config = dict(
    n_layer=17,
    d_model=64,
    n_head=3,
    n_kv_head=3,
    head_dim=32,
    d_mlp=256,
    vocab_size=1024,
    activation='gelu',
    norm='layernorm',
    norm_place='pre',
    norm_eps=1e-05,
    positions='alibi',
    qk_norm=False,
    attn_scale=0.177,
    bias='all',
    tie_embeddings=True,
    parallel_block=False,
    extras=['capped logits'],
    init='uniform',
    init_std_qkv=0.0741,
    init_std_o=0.0,
    init_std_up=0.0741,
    init_std_down=0.0,
    optimizer='muon_variant',
    lr=0.00333,
    lr_mult_down=2.0,
    beta1=0.93,
    lr_head=0.00984,
    grad_clip=0.5,
    warmup_steps=200,
    schedule='wsd',
    decay_fraction=1.0,
    decay_shape='linear',
    final_lr_fraction=0.0,
    batch_tokens=8192,
    seq_len=2048,
    doc_mask=True,
    train_tokens=90830000,
    steps=11088,
    dataset='wikipedia_en',
)
Each number is 50 + 10 x the weight over its row's rms, rounded and kept within 0 to 99. Layers, rows and columns count from 0. The size before them is the row's rms in percent of the matrix's.

# layer 3 MLP up, 256x64, rms 0.134, rows 15-69, columns 0-63
103:55 61 48 49 29 50 60 47 53 55 59 31 63 42 64 50 49 36 49 58 46 57 53 63 38 49 61 52 69 53 75 44 60 41 56 65 59 69 56 41 55 47 40 46 59 40 36 53 49 49 32 44 56 61 49 28 34 45 47 56 46 60 48 52
096:45 38 48 45 61 60 45 39 50 47 52 39 52 58 53 56 50 43 31 39 54 53 51 56 57 56 39 63 51 61 53 44 81 39 45 42 44 39 52 28 43 54 57 53 73 46 45 58 41 74 54 53 67 64 50 36 53 32 41 55 48 47 52 55
103:61 40 65 57 32 51 32 40 59 41 55 39 63 36 43 41 32 53 65 43 49 44 56 39 44 49 68 53 49 49 44 49 61 58 74 55 43 54 55 50 64 50 61 68 67 34 55 47 66 66 53 43 49 50 57 44 37 44 45 40 53 48 56 41
099:42 62 52 47 44 37 36 40 47 51 46 36 44 48 48 47 51 33 55 61 45 57 55 33 53 63 52 43 50 55 40 53 63 50 58 65 71 52 58 52 63 19 61 53 52 61 50 27 53 47 33 48 40 54 48 49 63 64 50 37 54 50 55 66
114:46 62 49 39 44 54 39 50 54 49 59 71 40 66 58 44 49 44 45 53 32 65 70 40 45 69 61 42 41 50 42 30 39 49 53 49 53 48 50 33 54 36 40 58 56 45 61 59 35 38 36 53 52 42 43 53 51 63 63 59 49 46 68 53
090:48 43 50 48 50 54 43 43 32 67 40 61 27 54 48 38 40 52 55 44 37 65 46 56 60 47 72 46 47 52 48 55 47 45 32 34 60 52 43 59 39 35 56 31 67 42 67 50 41 56 58 62 43 52 59 72 48 42 49 57 41 53 53 51
077:48 55 61 38 62 41 49 40 58 57 58 52 61 53 33 41 31 60 47 52 42 66 48 41 52 38 48 30 75 53 55 58 37 41 42 55 63 49 68 49 58 60 43 45 56 54 49 64 48 71 68 49 42 43 54 40 45 59 58 53 60 53 38 65
104:57 51 61 71 55 45 34 63 48 44 51 57 46 59 58 46 56 58 43 59 44 51 40 55 46 47 62 68 35 54 40 41 43 40 35 65 25 66 45 55 45 54 29 55 54 57 51 51 57 39 39 36 44 48 61 58 50 55 49 54 23 63 49 47
116:40 55 55 54 64 55 32 53 34 38 46 44 41 56 35 58 45 53 50 62 64 48 48 40 57 62 54 51 70 43 49 42 51 53 59 54 53 45 42 42 59 44 33 39 53 37 61 40 36 59 52 75 62 42 48 59 65 34 63 58 56 45 30 49
110:57 45 59 48 62 46 37 48 68 42 58 45 59 38 53 67 43 57 46 28 45 66 49 54 49 52 40 50 55 51 56 48 58 49 60 69 32 41 57 37 42 63 39 45 56 53 52 52 54 23 47 54 51 59 66 54 66 33 28 48 55 41 52 51
080:63 34 54 43 68 60 56 50 39 40 48 44 61 53 60 68 56 69 59 40 51 39 44 69 45 41 40 50 63 55 49 51 59 30 43 64 44 46 29 48 45 33 42 40 33 60 45 45 62 63 47 41 46 48 60 50 49 49 52 51 50 61 35 42
108:80 46 53 60 37 66 74 44 35 57 55 42 50 49 54 40 39 52 61 41 67 42 55 46 39 46 53 69 50 55 57 48 59 49 45 51 56 47 30 55 56 55 47 49 50 55 46 44 29 57 41 23 45 42 45 46 61 54 38 55 57 55 53 58
095:50 62 53 32 48 39 52 57 44 54 62 49 65 52 44 52 44 54 46 38 44 41 42 46 54 73 54 62 48 61 67 48 73 28 49 65 54 63 40 58 38 54 37 36 71 31 64 44 51 55 40 45 62 38 46 52 45 46 52 51 43 50 46 50
096:51 46 47 47 49 55 50 46 53 68 42 47 59 50 60 53 47 40 63 60 54 54 60 28 43 48 66 42 49 43 60 43 47 56 43 36 41 73 58 36 64 27 61 37 53 48 74 55 53 48 64 51 53 35 39 53 43 37 56 44 66 44 60 40
096:53 58 68 55 71 63 55 57 64 40 47 73 56 27 45 61 43 60 28 56 33 60 52 43 52 58 47 29 37 34 68 47 50 53 55 58 44 53 53 47 49 49 28 52 46 51 48 54 55 50 53 47 54 46 53 52 52 37 44 46 63 60 39 54
105:38 42 60 53 68 58 50 48 71 45 36 59 61 57 43 68 56 55 44 66 38 56 45 53 57 59 32 55 59 35 60 43 43 56 48 34 46 61 66 36 45 53 46 40 67 48 42 47 54 65 46 56 40 48 56 54 61 29 48 43 61 44 43 62
111:66 64 46 63 39 53 54 49 49 35 52 48 58 50 64 70 35 53 28 31 66 37 54 58 49 58 62 44 46 49 60 54 64 36 42 34 57 72 35 45 49 47 53 49 62 61 49 40 44 47 41 43 50 57 50 51 58 53 50 51 33 51 33 57
110:51 57 61 63 56 66 55 53 44 41 41 52 63 62 43 41 45 55 69 64 46 49 37 33 56 53 47 47 58 47 46 47 58 33 38 47 36 30 36 44 67 65 43 58 44 57 51 55 34 55 51 63 33 63 59 52 41 56 51 61 41 32 56 44
104:40 52 54 51 63 47 40 51 35 42 56 64 40 45 40 51 30 39 57 44 59 41 45 35 45 49 36 33 59 68 67 52 66 65 54 58 42 62 55 34 44 46 30 57 70 55 56 54 44 57 50 39 61 55 57 49 53 45 36 48 37 49 49 63
096:57 56 56 51 49 52 75 38 62 70 51 44 40 57 49 46 50 57 31 50 54 37 50 64 41 55 33 57 57 41 56 58 50 45 57 49 51 53 38 54 52 56 55 56 65 50 42 43 63 21 42 56 58 33 54 49 51 31 44 49 49 33 31 55
089:47 56 48 41 47 53 60 55 54 35 43 58 62 55 65 36 57 67 58 45 63 59 59 41 39 53 31 44 50 35 55 47 73 46 36 43 57 59 44 49 48 46 61 46 48 32 63 37 49 32 42 65 56 47 59 56 51 48 68 43 52 39 30 41
094:54 62 59 55 41 35 48 61 52 64 61 37 54 50 58 52 40 52 46 47 62 58 53 40 54 53 63 47 36 49 37 20 31 60 60 65 58 41 50 47 65 38 49 36 53 61 62 39 39 52 37 48 40 48 34 60 49 60 63 55 53 36 42 45
104:58 65 62 44 35 49 45 50 47 72 58 43 56 45 45 34 46 31 53 53 62 44 56 58 56 43 51 59 39 42 58 50 60 34 47 44 51 45 46 49 62 53 31 65 68 65 29 46 49 49 56 54 56 37 41 60 69 54 57 44 38 57 37 36
096:63 45 56 47 50 51 60 45 61 66 56 59 46 56 50 56 51 47 72 64 62 56 56 43 51 37 63 54 53 61 65 52 45 45 42 72 50 45 39 52 54 47 40 39 58 48 45 39 55 22 62 37 48 62 48 36 41 63 47 50 23 53 45 43
106:52 68 61 47 65 68 61 49 48 66 50 53 55 36 53 40 34 57 53 57 32 52 54 63 51 50 44 57 60 48 44 52 37 39 56 35 47 49 48 47 36 46 40 20 59 66 72 53 33 53 57 44 39 49 53 60 56 47 62 52 44 47 51 55
087:53 57 47 47 59 45 51 52 59 59 45 24 39 32 54 54 58 33 52 47 39 55 39 59 57 49 60 60 37 51 45 57 39 65 46 17 48 59 36 43 50 52 43 48 69 38 62 58 58 56 46 54 61 69 55 47 51 53 50 61 43 34 45 51
097:57 48 45 50 55 42 54 46 57 52 46 46 50 45 58 54 29 63 33 37 34 49 50 49 34 49 58 41 78 52 72 56 56 46 29 43 55 53 55 56 59 36 65 56 62 68 41 45 57 33 45 52 43 43 51 48 46 53 55 42 68 33 52 40
108:56 49 63 49 48 59 51 48 55 52 42 55 46 20 47 55 45 47 43 36 45 45 39 43 63 61 62 47 38 35 71 49 38 69 61 62 66 41 59 37 44 53 54 59 51 58 37 35 53 53 24 50 62 53 51 52 55 53 45 63 65 44 58 53
105:38 73 52 60 71 60 54 40 51 47 43 54 44 52 44 73 41 53 51 47 36 66 37 44 51 37 39 42 39 44 56 63 37 45 29 57 55 56 38 47 46 43 60 41 58 44 51 47 62 40 55 43 61 66 64 50 55 55 36 65 55 50 56 56
105:67 64 40 39 54 54 52 56 50 55 49 38 55 45 60 52 41 56 59 58 40 64 61 42 38 67 72 48 47 46 36 27 39 58 55 58 58 44 63 37 57 62 56 64 52 34 49 50 40 58 55 35 57 43 47 36 57 39 54 44 39 32 56 57
101:48 54 40 59 55 66 52 45 42 64 34 41 48 62 63 59 46 79 55 48 56 68 62 56 58 54 54 49 45 58 40 61 54 41 32 39 61 40 44 34 60 42 46 55 58 35 48 32 53 43 46 52 55 39 52 33 42 62 48 40 42 52 46 34
111:52 60 57 52 22 73 50 50 46 56 59 59 36 32 42 55 60 37 60 56 55 45 60 36 59 62 49 43 55 58 40 42 56 42 39 52 58 52 33 45 40 56 40 45 56 26 51 45 60 66 58 58 53 53 62 60 36 55 53 54 42 55 37 59
089:34 38 58 38 55 51 37 56 37 58 43 59 51 72 32 53 49 57 58 55 41 52 42 37 58 53 50 49 61 57 53 50 39 30 40 60 53 59 44 56 67 61 54 65 58 56 47 40 36 55 54 62 46 66 66 61 61 40 67 46 32 43 56 43
109:47 51 55 45 45 33 35 47 27 44 56 40 63 44 44 51 40 38 45 52 39 55 56 37 54 50 65 64 45 47 35 38 65 54 60 36 48 47 55 62 72 58 32 56 51 49 57 40 53 62 39 57 64 30 61 51 66 49 48 62 54 53 41 48
097:43 30 61 58 59 34 32 44 71 51 51 51 62 62 45 62 49 49 64 41 52 70 47 42 52 47 49 48 44 67 65 32 68 47 35 59 62 32 57 39 59 46 41 53 54 45 48 50 56 47 43 56 36 55 51 54 45 43 34 50 60 40 41 51
096:36 44 55 61 60 41 50 47 39 57 25 44 46 43 37 44 53 75 45 55 46 58 53 65 58 52 60 48 59 61 52 38 48 52 59 41 40 50 50 41 45 54 31 39 40 36 55 35 54 37 61 55 72 50 53 71 62 51 48 46 34 53 53 43
102:59 55 58 34 51 46 66 36 37 68 49 36 48 58 54 39 56 34 61 51 61 53 53 48 27 46 34 51 48 58 58 44 34 54 52 49 59 27 50 57 51 34 44 57 60 46 42 58 43 63 74 47 59 45 47 40 51 62 53 58 44 57 65 45
108:37 73 45 68 41 47 59 46 52 47 56 31 50 50 67 50 43 49 42 33 43 58 43 61 39 56 59 60 61 54 62 49 64 28 38 62 50 56 58 59 60 37 31 35 55 56 50 45 60 52 44 44 59 45 64 46 51 38 48 38 58 54 56 38
098:42 55 32 46 48 61 34 43 53 55 55 54 63 39 45 44 42 55 41 79 39 51 57 43 50 54 48 52 55 51 58 36 43 45 36 68 54 48 45 47 61 41 33 55 54 59 34 33 54 60 48 55 61 68 48 53 27 39 63 46 50 63 36 49
116:56 39 58 61 62 69 54 40 44 43 48 58 54 67 40 68 46 46 42 55 37 48 30 43 52 69 68 60 45 26 62 45 39 69 45 47 57 61 42 53 57 46 47 42 43 55 48 44 47 38 33 42 44 62 52 57 57 44 52 48 44 34 56 60
097:49 61 57 43 51 40 44 45 42 67 43 46 55 47 51 39 41 54 46 43 42 57 54 54 59 76 72 37 47 68 28 48 29 54 55 45 39 55 67 48 57 44 74 43 55 45 62 50 41 47 31 43 43 48 49 45 59 47 64 58 56 43 52 53
085:57 42 50 54 56 53 61 56 60 52 38 63 40 49 28 60 52 44 57 55 61 57 56 40 30 46 48 45 68 49 45 58 68 44 38 49 22 45 39 47 63 48 43 62 40 57 58 38 47 38 41 55 60 51 56 53 49 40 44 67 56 61 69 62
109:47 52 48 46 58 53 62 50 47 35 40 54 61 43 38 52 38 45 49 58 59 41 60 59 54 46 49 53 38 60 55 52 54 61 47 65 66 42 36 50 55 62 31 54 52 38 63 54 38 33 47 53 52 57 62 75 63 51 66 42 25 32 46 62
104:38 45 49 48 52 64 36 31 59 60 37 51 51 59 63 43 44 34 46 46 49 44 42 48 56 37 39 54 50 54 51 58 60 41 44 68 41 47 50 49 53 49 61 33 42 49 57 24 59 57 49 75 67 45 46 57 55 40 40 61 67 44 65 58
113:62 59 58 49 34 39 53 52 49 47 52 67 49 45 32 56 46 42 56 56 42 44 50 46 44 39 48 53 80 55 42 50 71 49 46 51 47 40 30 44 60 45 45 42 68 34 68 55 48 57 56 40 55 54 50 26 54 35 57 56 52 56 43 35
098:57 62 46 37 43 35 54 38 46 43 40 29 59 65 40 56 46 56 55 37 70 48 64 42 58 50 62 39 45 64 56 54 47 41 56 51 42 51 53 28 56 61 54 45 54 40 41 44 59 50 46 67 55 62 34 35 60 59 56 62 65 33 43 49
090:43 48 58 53 53 67 41 52 57 53 42 52 58 34 65 45 69 45 46 44 68 42 46 48 41 33 68 40 46 56 70 52 49 54 43 65 59 36 40 54 44 49 48 58 69 30 54 55 63 61 43 33 36 58 57 51 54 44 46 49 39 41 59 39
098:52 42 47 55 47 33 50 40 64 35 40 63 51 38 44 51 46 41 53 49 67 64 55 55 40 47 53 34 42 40 35 23 46 49 55 55 66 67 59 40 48 40 52 61 55 60 73 47 44 50 39 48 53 56 68 56 46 56 56 38 43 48 59 66
097:62 44 51 45 44 52 61 50 55 44 52 48 68 50 70 38 44 52 46 59 53 44 52 35 48 38 66 41 55 48 59 52 65 40 54 48 52 51 33 56 65 41 61 41 44 49 29 53 49 52 55 29 42 70 48 31 52 68 61 50 29 55 63 43
106:55 64 58 66 46 39 48 40 51 54 33 64 66 60 55 41 35 44 41 64 57 49 50 51 42 34 44 38 67 37 53 49 65 48 48 46 37 41 49 39 39 38 63 61 41 38 55 54 47 59 34 73 65 54 49 50 52 47 50 63 61 63 48 52
082:53 46 58 53 73 48 40 42 38 35 38 46 67 61 49 60 44 47 51 37 52 40 63 48 50 49 62 53 48 58 39 53 37 54 41 50 43 34 43 51 65 49 46 30 41 70 46 44 41 58 47 51 72 36 35 51 41 52 56 44 39 68 56 63
098:45 41 59 51 65 39 35 35 44 59 57 52 45 68 58 37 45 56 58 46 39 59 61 28 61 55 45 50 46 55 39 51 36 49 38 35 56 57 59 47 43 42 52 56 55 40 49 52 53 81 35 55 40 36 55 69 55 45 65 45 53 46 39 45
090:57 39 32 43 58 69 66 48 48 46 44 37 59 59 35 44 61 57 43 45 33 41 32 39 41 59 57 49 71 44 44 44 46 47 41 56 26 39 53 42 58 63 51 56 52 46 46 46 43 43 66 58 60 63 68 61 54 52 51 60 60 56 56 54
093:42 39 54 47 65 52 61 47 44 32 24 45 47 35 38 46 51 69 52 35 47 75 52 64 46 38 43 34 47 43 38 51 40 50 53 46 53 47 51 56 56 56 35 50 60 54 57 60 43 61 53 41 42 32 46 50 68 45 48 68 48 63 54 55
097:45 35 63 55 41 46 36 49 44 46 39 64 43 67 55 47 52 40 32 54 51 54 47 51 53 62 47 36 70 49 63 38 66 43 76 41 51 58 43 53 55 64 40 51 48 35 49 54 46 54 51 48 50 46 64 59 78 51 60 57 36 60 46 43
# layer 3 MLP down (transposed), 256x64, rms 0.105, rows 15-68, columns 0-63
096:45 48 55 60 45 47 38 36 40 44 78 53 35 43 40 48 55 52 56 60 50 58 35 43 59 43 64 41 43 45 62 46 67 45 51 66 64 68 38 28 58 38 51 29 59 53 63 54 39 54 48 49 62 51 54 61 53 59 47 59 51 38 49 48
087:40 53 41 52 51 46 29 62 54 56 57 45 44 44 38 49 52 68 65 51 27 45 63 51 56 54 48 43 63 37 32 32 49 42 53 44 56 72 53 50 50 54 38 37 37 50 53 53 40 51 58 34 59 60 46 59 55 74 59 47 60 57 39 57
112:34 50 49 45 60 60 57 51 38 71 47 40 35 56 36 40 48 63 56 69 51 36 34 65 48 57 64 66 41 61 39 51 57 55 55 34 46 65 48 34 33 45 59 31 60 58 47 48 62 58 48 63 50 38 49 55 58 51 53 61 43 48 48 50
097:48 40 44 59 51 56 73 66 45 36 44 56 58 47 47 53 48 47 48 36 47 51 48 35 42 46 29 39 58 44 43 47 28 58 55 57 45 52 49 43 38 77 46 62 49 58 61 63 55 41 60 53 57 59 43 60 44 65 36 51 57 63 33 42
103:47 62 45 69 44 48 35 48 57 71 49 47 43 58 50 45 54 60 29 82 31 60 52 51 48 67 65 51 42 36 42 64 54 57 30 43 57 56 42 41 46 56 46 38 46 46 49 49 41 60 40 50 57 57 54 52 44 40 56 62 49 56 55 42
082:40 44 63 44 48 48 54 35 47 37 65 57 61 45 61 54 54 47 55 49 39 49 58 58 42 50 46 53 60 50 41 51 62 38 53 66 58 56 33 63 39 45 41 41 46 41 49 58 43 31 34 41 85 68 43 50 40 46 49 62 63 48 50 63
074:55 49 51 49 47 57 57 46 55 60 64 64 58 34 52 46 49 55 59 58 48 37 37 46 41 47 57 30 42 64 41 62 41 42 38 52 74 52 48 62 44 45 34 45 51 38 51 28 56 43 66 50 54 58 49 58 36 63 46 33 65 38 59 68
099:61 38 53 50 52 59 44 48 26 59 46 32 30 49 42 52 68 66 61 69 49 32 48 24 47 52 42 55 58 50 44 45 39 55 57 51 64 32 66 51 41 50 48 45 34 49 48 42 48 60 58 53 61 61 46 49 60 51 55 49 53 35 55 47
105:39 51 42 52 51 37 51 64 32 47 57 43 54 39 42 50 59 56 32 64 70 50 52 51 47 52 59 69 72 48 50 60 44 58 54 27 41 43 47 61 36 65 27 56 45 60 47 45 53 69 59 34 46 54 44 44 42 49 36 52 48 48 53 51
096:72 24 45 56 56 46 54 55 62 65 60 45 48 52 41 43 42 53 45 46 56 63 46 38 48 53 33 51 66 48 56 48 72 48 51 58 30 43 62 37 47 45 62 56 32 54 74 55 54 43 51 46 43 43 58 47 50 44 47 46 52 29 47 40
082:62 54 55 58 49 38 70 41 36 40 66 55 57 60 38 53 50 57 65 28 49 60 31 49 49 57 55 52 41 35 54 56 53 53 62 55 54 63 50 45 39 52 62 43 35 63 34 34 44 39 42 41 58 43 66 55 54 49 52 34 36 63 51 44
105:56 67 34 44 37 66 59 43 60 50 60 39 33 51 52 38 39 58 52 54 57 47 64 38 49 38 51 63 40 40 36 53 46 41 43 64 52 44 43 80 45 47 47 52 47 51 50 57 42 59 65 25 52 43 50 38 58 64 58 54 51 47 41 59
087:50 29 51 63 46 50 68 60 70 67 43 40 47 34 75 25 44 58 61 33 48 62 37 39 47 46 55 46 45 51 27 52 45 55 50 57 56 45 47 48 60 47 46 52 48 52 42 67 44 54 64 54 53 57 59 48 54 40 57 56 48 54 47 41
094:44 21 38 54 48 47 47 51 65 35 47 59 56 43 53 50 36 39 64 58 57 49 42 47 52 52 41 46 52 68 50 43 59 51 46 68 49 55 36 65 62 36 31 52 59 53 34 79 53 46 51 48 42 45 54 57 73 51 52 54 46 48 48 52
104:47 48 30 55 49 52 53 69 62 54 31 38 41 46 72 41 43 29 36 56 42 68 33 39 49 53 47 37 50 48 46 52 52 37 50 53 47 57 64 47 52 69 39 49 54 54 62 43 68 59 49 63 58 52 31 53 45 51 38 49 51 56 48 62
105:52 48 52 58 32 52 48 65 61 47 49 33 43 49 60 46 47 52 39 53 28 50 46 58 36 70 58 41 50 57 41 60 44 55 62 37 51 54 49 50 63 74 36 58 36 32 47 65 53 56 56 48 52 47 62 54 56 54 49 69 51 40 41 27
109:57 59 51 55 36 59 53 42 39 40 56 57 35 45 61 38 51 63 48 50 66 45 66 44 61 23 48 53 60 56 59 48 58 32 25 55 51 31 34 45 40 43 54 66 50 46 50 57 74 50 41 48 49 52 60 38 51 51 52 52 62 57 47 58
092:49 48 54 49 53 38 37 47 33 33 43 41 50 43 56 64 52 47 55 40 52 57 61 57 31 58 44 67 49 56 58 61 66 45 59 45 36 47 42 61 25 41 59 50 47 49 46 44 57 57 41 60 47 42 40 62 64 57 39 51 34 63 66 29
113:51 60 44 54 51 38 44 62 45 34 51 59 58 45 39 29 29 56 66 54 58 39 56 49 51 41 54 46 44 67 61 46 43 42 50 48 55 50 53 37 54 45 61 69 43 48 71 52 53 49 45 62 62 50 35 36 51 48 58 31 43 70 72 52
095:38 45 49 48 56 47 45 52 31 61 19 40 55 42 46 67 61 67 50 62 41 55 65 32 49 50 60 46 58 51 57 57 56 60 61 38 63 53 51 43 58 55 49 35 49 49 46 56 41 72 43 48 50 28 42 59 43 51 61 47 42 49 35 59
092:37 59 60 42 53 52 24 53 53 44 59 53 53 70 56 46 46 50 60 46 55 77 65 36 33 52 48 56 39 58 29 47 41 51 47 50 48 46 36 61 64 53 50 42 51 59 58 50 48 51 27 45 57 52 54 42 58 35 59 71 44 45 50 47
112:38 52 50 47 61 65 48 37 75 65 43 54 37 51 37 35 47 42 34 53 56 49 45 41 35 56 46 59 67 48 46 46 52 41 59 55 29 62 54 47 49 53 52 43 38 64 40 73 57 47 37 42 56 46 64 57 56 34 42 58 64 57 49 51
108:53 45 32 40 58 51 65 49 51 37 67 41 52 46 62 32 51 57 59 46 33 64 39 46 43 38 45 58 65 59 53 61 37 41 61 55 44 58 58 59 30 53 59 49 47 38 32 50 42 52 51 50 34 74 54 34 44 46 47 54 63 54 50 53
092:43 42 50 40 57 59 49 53 42 57 48 61 51 45 52 54 62 45 50 43 35 35 34 60 68 51 56 47 57 57 50 26 73 38 56 49 46 46 32 38 65 46 44 36 55 50 56 61 61 57 44 64 52 51 48 42 41 57 31 60 75 41 56 44
115:46 56 42 54 61 72 32 33 58 42 61 28 52 52 48 36 36 53 51 52 55 55 55 38 44 53 45 51 51 46 61 70 52 30 60 47 67 59 57 41 26 47 56 53 68 39 58 42 41 52 44 52 46 48 58 52 67 50 57 41 45 45 43 40
088:64 49 40 67 45 46 39 45 43 51 50 60 53 39 49 44 42 48 30 37 52 49 52 61 53 40 48 40 44 57 70 60 42 40 42 45 85 67 49 51 48 53 54 50 51 60 39 48 52 35 35 59 46 29 53 42 59 53 35 45 62 53 50 60
102:66 40 66 46 42 69 63 45 81 49 43 60 56 35 61 52 44 55 61 51 38 48 49 48 60 53 52 41 62 61 52 41 55 61 46 48 46 45 47 66 39 35 41 45 53 35 41 60 43 45 47 50 39 35 61 42 69 36 41 37 48 55 53 44
099:39 53 54 64 48 39 45 59 57 50 64 61 53 51 51 45 38 52 46 29 54 64 34 61 61 42 54 30 56 58 61 51 28 48 56 64 65 50 59 53 58 38 51 57 44 55 54 51 43 38 34 48 48 38 57 44 40 29 54 30 66 53 37 55
120:44 55 33 52 52 48 62 69 50 50 66 45 57 56 51 61 40 51 35 52 67 49 47 54 56 38 35 51 44 41 47 67 24 62 41 55 34 48 38 50 55 61 31 49 56 50 38 41 75 55 48 46 46 49 52 62 56 62 42 56 40 66 57 46
099:60 52 40 46 54 53 63 50 73 53 40 50 31 64 71 43 63 59 55 49 52 58 46 55 40 45 49 44 45 44 37 52 48 52 29 43 57 52 61 53 44 49 66 63 65 47 56 53 65 60 51 50 59 46 29 42 46 40 36 64 36 36 35 43
099:45 52 44 64 67 43 50 44 51 40 56 43 64 44 58 32 54 51 46 57 57 73 43 37 34 43 47 38 72 51 65 57 50 54 50 62 47 44 67 65 53 63 57 47 51 50 55 36 56 44 39 47 42 30 38 45 53 36 51 57 63 43 34 55
105:74 49 44 52 54 41 65 59 66 44 51 45 72 68 64 32 58 39 50 53 39 47 53 71 69 33 39 45 34 45 59 36 54 48 54 43 48 44 51 49 44 43 67 53 47 54 55 51 56 37 53 56 43 37 46 45 43 44 34 46 46 52 65 51
087:32 28 53 55 36 45 51 64 53 50 40 40 37 45 66 52 49 49 67 45 38 55 44 62 43 52 43 60 45 58 32 52 50 62 58 27 62 34 53 51 56 46 41 51 37 58 47 62 37 58 76 39 46 40 44 52 45 55 48 60 57 61 53 48
112:48 49 44 46 42 55 61 38 49 50 44 46 49 49 67 39 56 45 53 52 75 43 48 51 40 53 45 58 46 46 62 61 59 66 30 33 60 48 49 48 36 36 70 45 53 66 57 75 54 64 59 38 43 30 43 41 42 62 50 44 43 47 51 59
096:46 46 60 35 59 31 63 73 54 56 44 53 60 31 49 50 54 36 60 42 35 58 49 60 52 50 46 58 44 40 62 52 52 48 49 42 64 54 58 45 40 47 45 72 34 49 40 32 61 34 37 55 56 68 51 52 39 60 47 49 36 48 58 58
099:58 60 51 50 32 51 54 58 52 51 66 48 36 27 56 32 44 43 44 43 60 55 54 67 50 52 54 51 34 45 46 63 51 59 54 38 62 31 65 50 38 60 45 51 54 49 64 52 61 63 50 34 37 41 34 37 49 47 53 35 65 55 55 66
098:39 40 51 70 65 52 53 44 52 45 64 46 54 54 44 48 70 59 38 41 49 51 43 40 51 48 52 61 56 49 57 47 62 54 48 47 31 63 56 58 37 46 33 46 53 57 52 76 39 66 53 53 69 53 38 41 42 61 48 23 51 43 39 43
097:39 45 57 34 66 62 63 54 66 56 39 48 35 51 64 58 45 37 65 40 61 52 41 41 56 42 34 46 37 75 43 66 50 55 50 50 57 63 57 45 49 57 37 31 56 47 50 46 36 51 40 60 39 56 64 61 50 60 52 62 45 53 42 44
094:56 47 62 33 54 41 50 49 59 48 64 41 60 42 36 49 52 66 58 49 55 34 50 45 55 39 43 44 57 69 25 54 43 43 40 60 58 41 50 50 58 43 50 44 27 41 55 47 48 41 69 44 57 66 62 34 35 62 50 66 55 43 40 49
106:53 49 61 66 45 45 43 43 24 59 54 49 33 63 35 48 48 51 38 61 42 52 46 44 48 62 44 58 59 25 48 36 50 58 55 65 59 53 48 68 34 35 48 52 52 46 61 52 43 54 34 42 39 50 52 54 60 50 62 58 45 42 74 47
096:56 32 46 65 43 43 49 55 68 57 60 41 51 33 55 33 37 60 49 53 56 51 65 54 60 77 48 54 42 52 54 41 50 46 45 41 58 57 39 64 53 59 54 44 29 45 42 55 58 48 40 46 55 60 66 51 62 37 35 63 47 32 47 42
085:51 44 54 53 52 41 31 55 67 57 49 56 52 39 31 58 66 42 66 58 63 44 61 48 45 44 57 42 62 64 45 63 49 50 38 36 64 35 49 36 41 52 34 50 55 54 48 54 42 64 41 66 61 48 50 44 49 34 53 56 54 51 74 32
099:55 77 54 44 48 50 40 44 34 59 37 42 30 44 47 63 63 45 57 39 59 46 63 35 59 55 51 59 61 60 49 40 22 48 58 49 35 52 49 55 53 53 55 60 52 49 47 64 57 27 45 47 53 63 64 35 52 48 43 47 57 57 55 57
092:54 54 46 57 47 59 69 49 50 46 47 54 34 65 47 50 52 62 54 65 49 40 52 43 58 46 60 63 28 30 37 33 40 42 61 62 50 54 30 52 58 47 37 71 48 48 54 52 41 41 61 47 39 32 67 52 50 65 57 48 62 47 51 47
114:55 56 44 38 59 56 56 52 50 52 46 48 51 65 55 48 58 60 55 64 30 49 49 46 32 50 36 53 61 30 48 58 52 47 48 29 55 43 61 58 78 63 45 54 54 58 48 52 37 54 58 61 59 46 36 26 55 58 49 51 48 26 43 45
103:65 56 33 45 44 46 48 52 61 59 43 47 47 42 34 49 44 48 43 52 51 65 49 37 34 55 28 46 51 54 66 41 48 52 46 51 54 48 60 31 50 28 83 39 63 61 58 60 44 51 50 50 33 60 51 43 53 60 49 55 57 60 56 60
098:59 42 52 47 50 67 37 19 47 60 40 58 56 53 52 62 63 56 33 40 56 53 55 58 53 38 56 53 54 61 75 39 47 38 50 56 46 53 45 51 60 60 38 48 46 60 61 54 50 38 26 36 60 42 54 52 49 58 40 42 38 58 58 57
102:32 60 43 45 47 52 29 63 49 40 62 71 53 58 52 72 55 56 42 59 52 52 43 51 44 49 49 57 59 33 48 42 48 64 50 62 60 57 56 61 65 53 51 60 35 42 52 60 40 30 36 63 36 52 56 44 51 47 40 43 28 54 61 53
094:40 59 30 57 67 35 44 64 52 47 57 46 59 51 53 58 53 46 53 40 36 56 56 49 41 71 39 41 49 71 40 55 56 62 47 39 59 42 65 47 68 45 53 42 43 54 44 41 57 63 37 59 55 52 29 71 54 37 46 51 49 39 45 41
105:57 36 60 49 43 47 46 60 42 47 54 38 47 51 66 54 32 49 51 59 65 62 66 62 25 48 27 39 54 38 52 59 66 55 42 43 46 51 62 53 62 48 34 59 41 40 65 37 59 67 57 42 44 53 45 56 64 44 43 43 54 51 41 48
084:49 55 42 41 35 59 61 44 47 53 63 61 58 51 61 55 63 50 50 58 38 72 49 50 51 55 62 50 66 46 63 37 55 45 60 46 54 37 44 47 33 70 41 50 61 46 46 24 53 59 63 38 35 54 49 52 55 50 53 33 46 34 64 40
092:52 60 58 69 41 52 48 30 60 33 50 40 34 44 59 52 52 52 45 41 62 58 71 40 45 54 59 58 40 41 47 52 33 38 54 55 63 45 57 43 70 56 53 40 47 71 59 46 36 47 45 42 78 38 43 56 52 50 40 48 54 47 49 58
090:51 48 48 50 60 33 64 47 57 51 49 66 58 59 34 58 50 48 51 43 41 44 56 46 50 58 62 45 61 61 40 49 41 82 48 35 54 40 59 29 57 56 58 47 51 54 43 49 42 43 49 35 43 58 58 59 60 57 34 63 36 60 49 26
092:67 52 62 49 46 65 49 42 44 32 47 75 43 58 42 53 62 43 49 52 52 49 35 44 62 47 60 67 63 53 40 51 43 47 41 53 49 42 32 42 34 42 50 61 37 46 53 49 78 30 40 56 58 47 48 66 59 48 53 47 55 60 53 42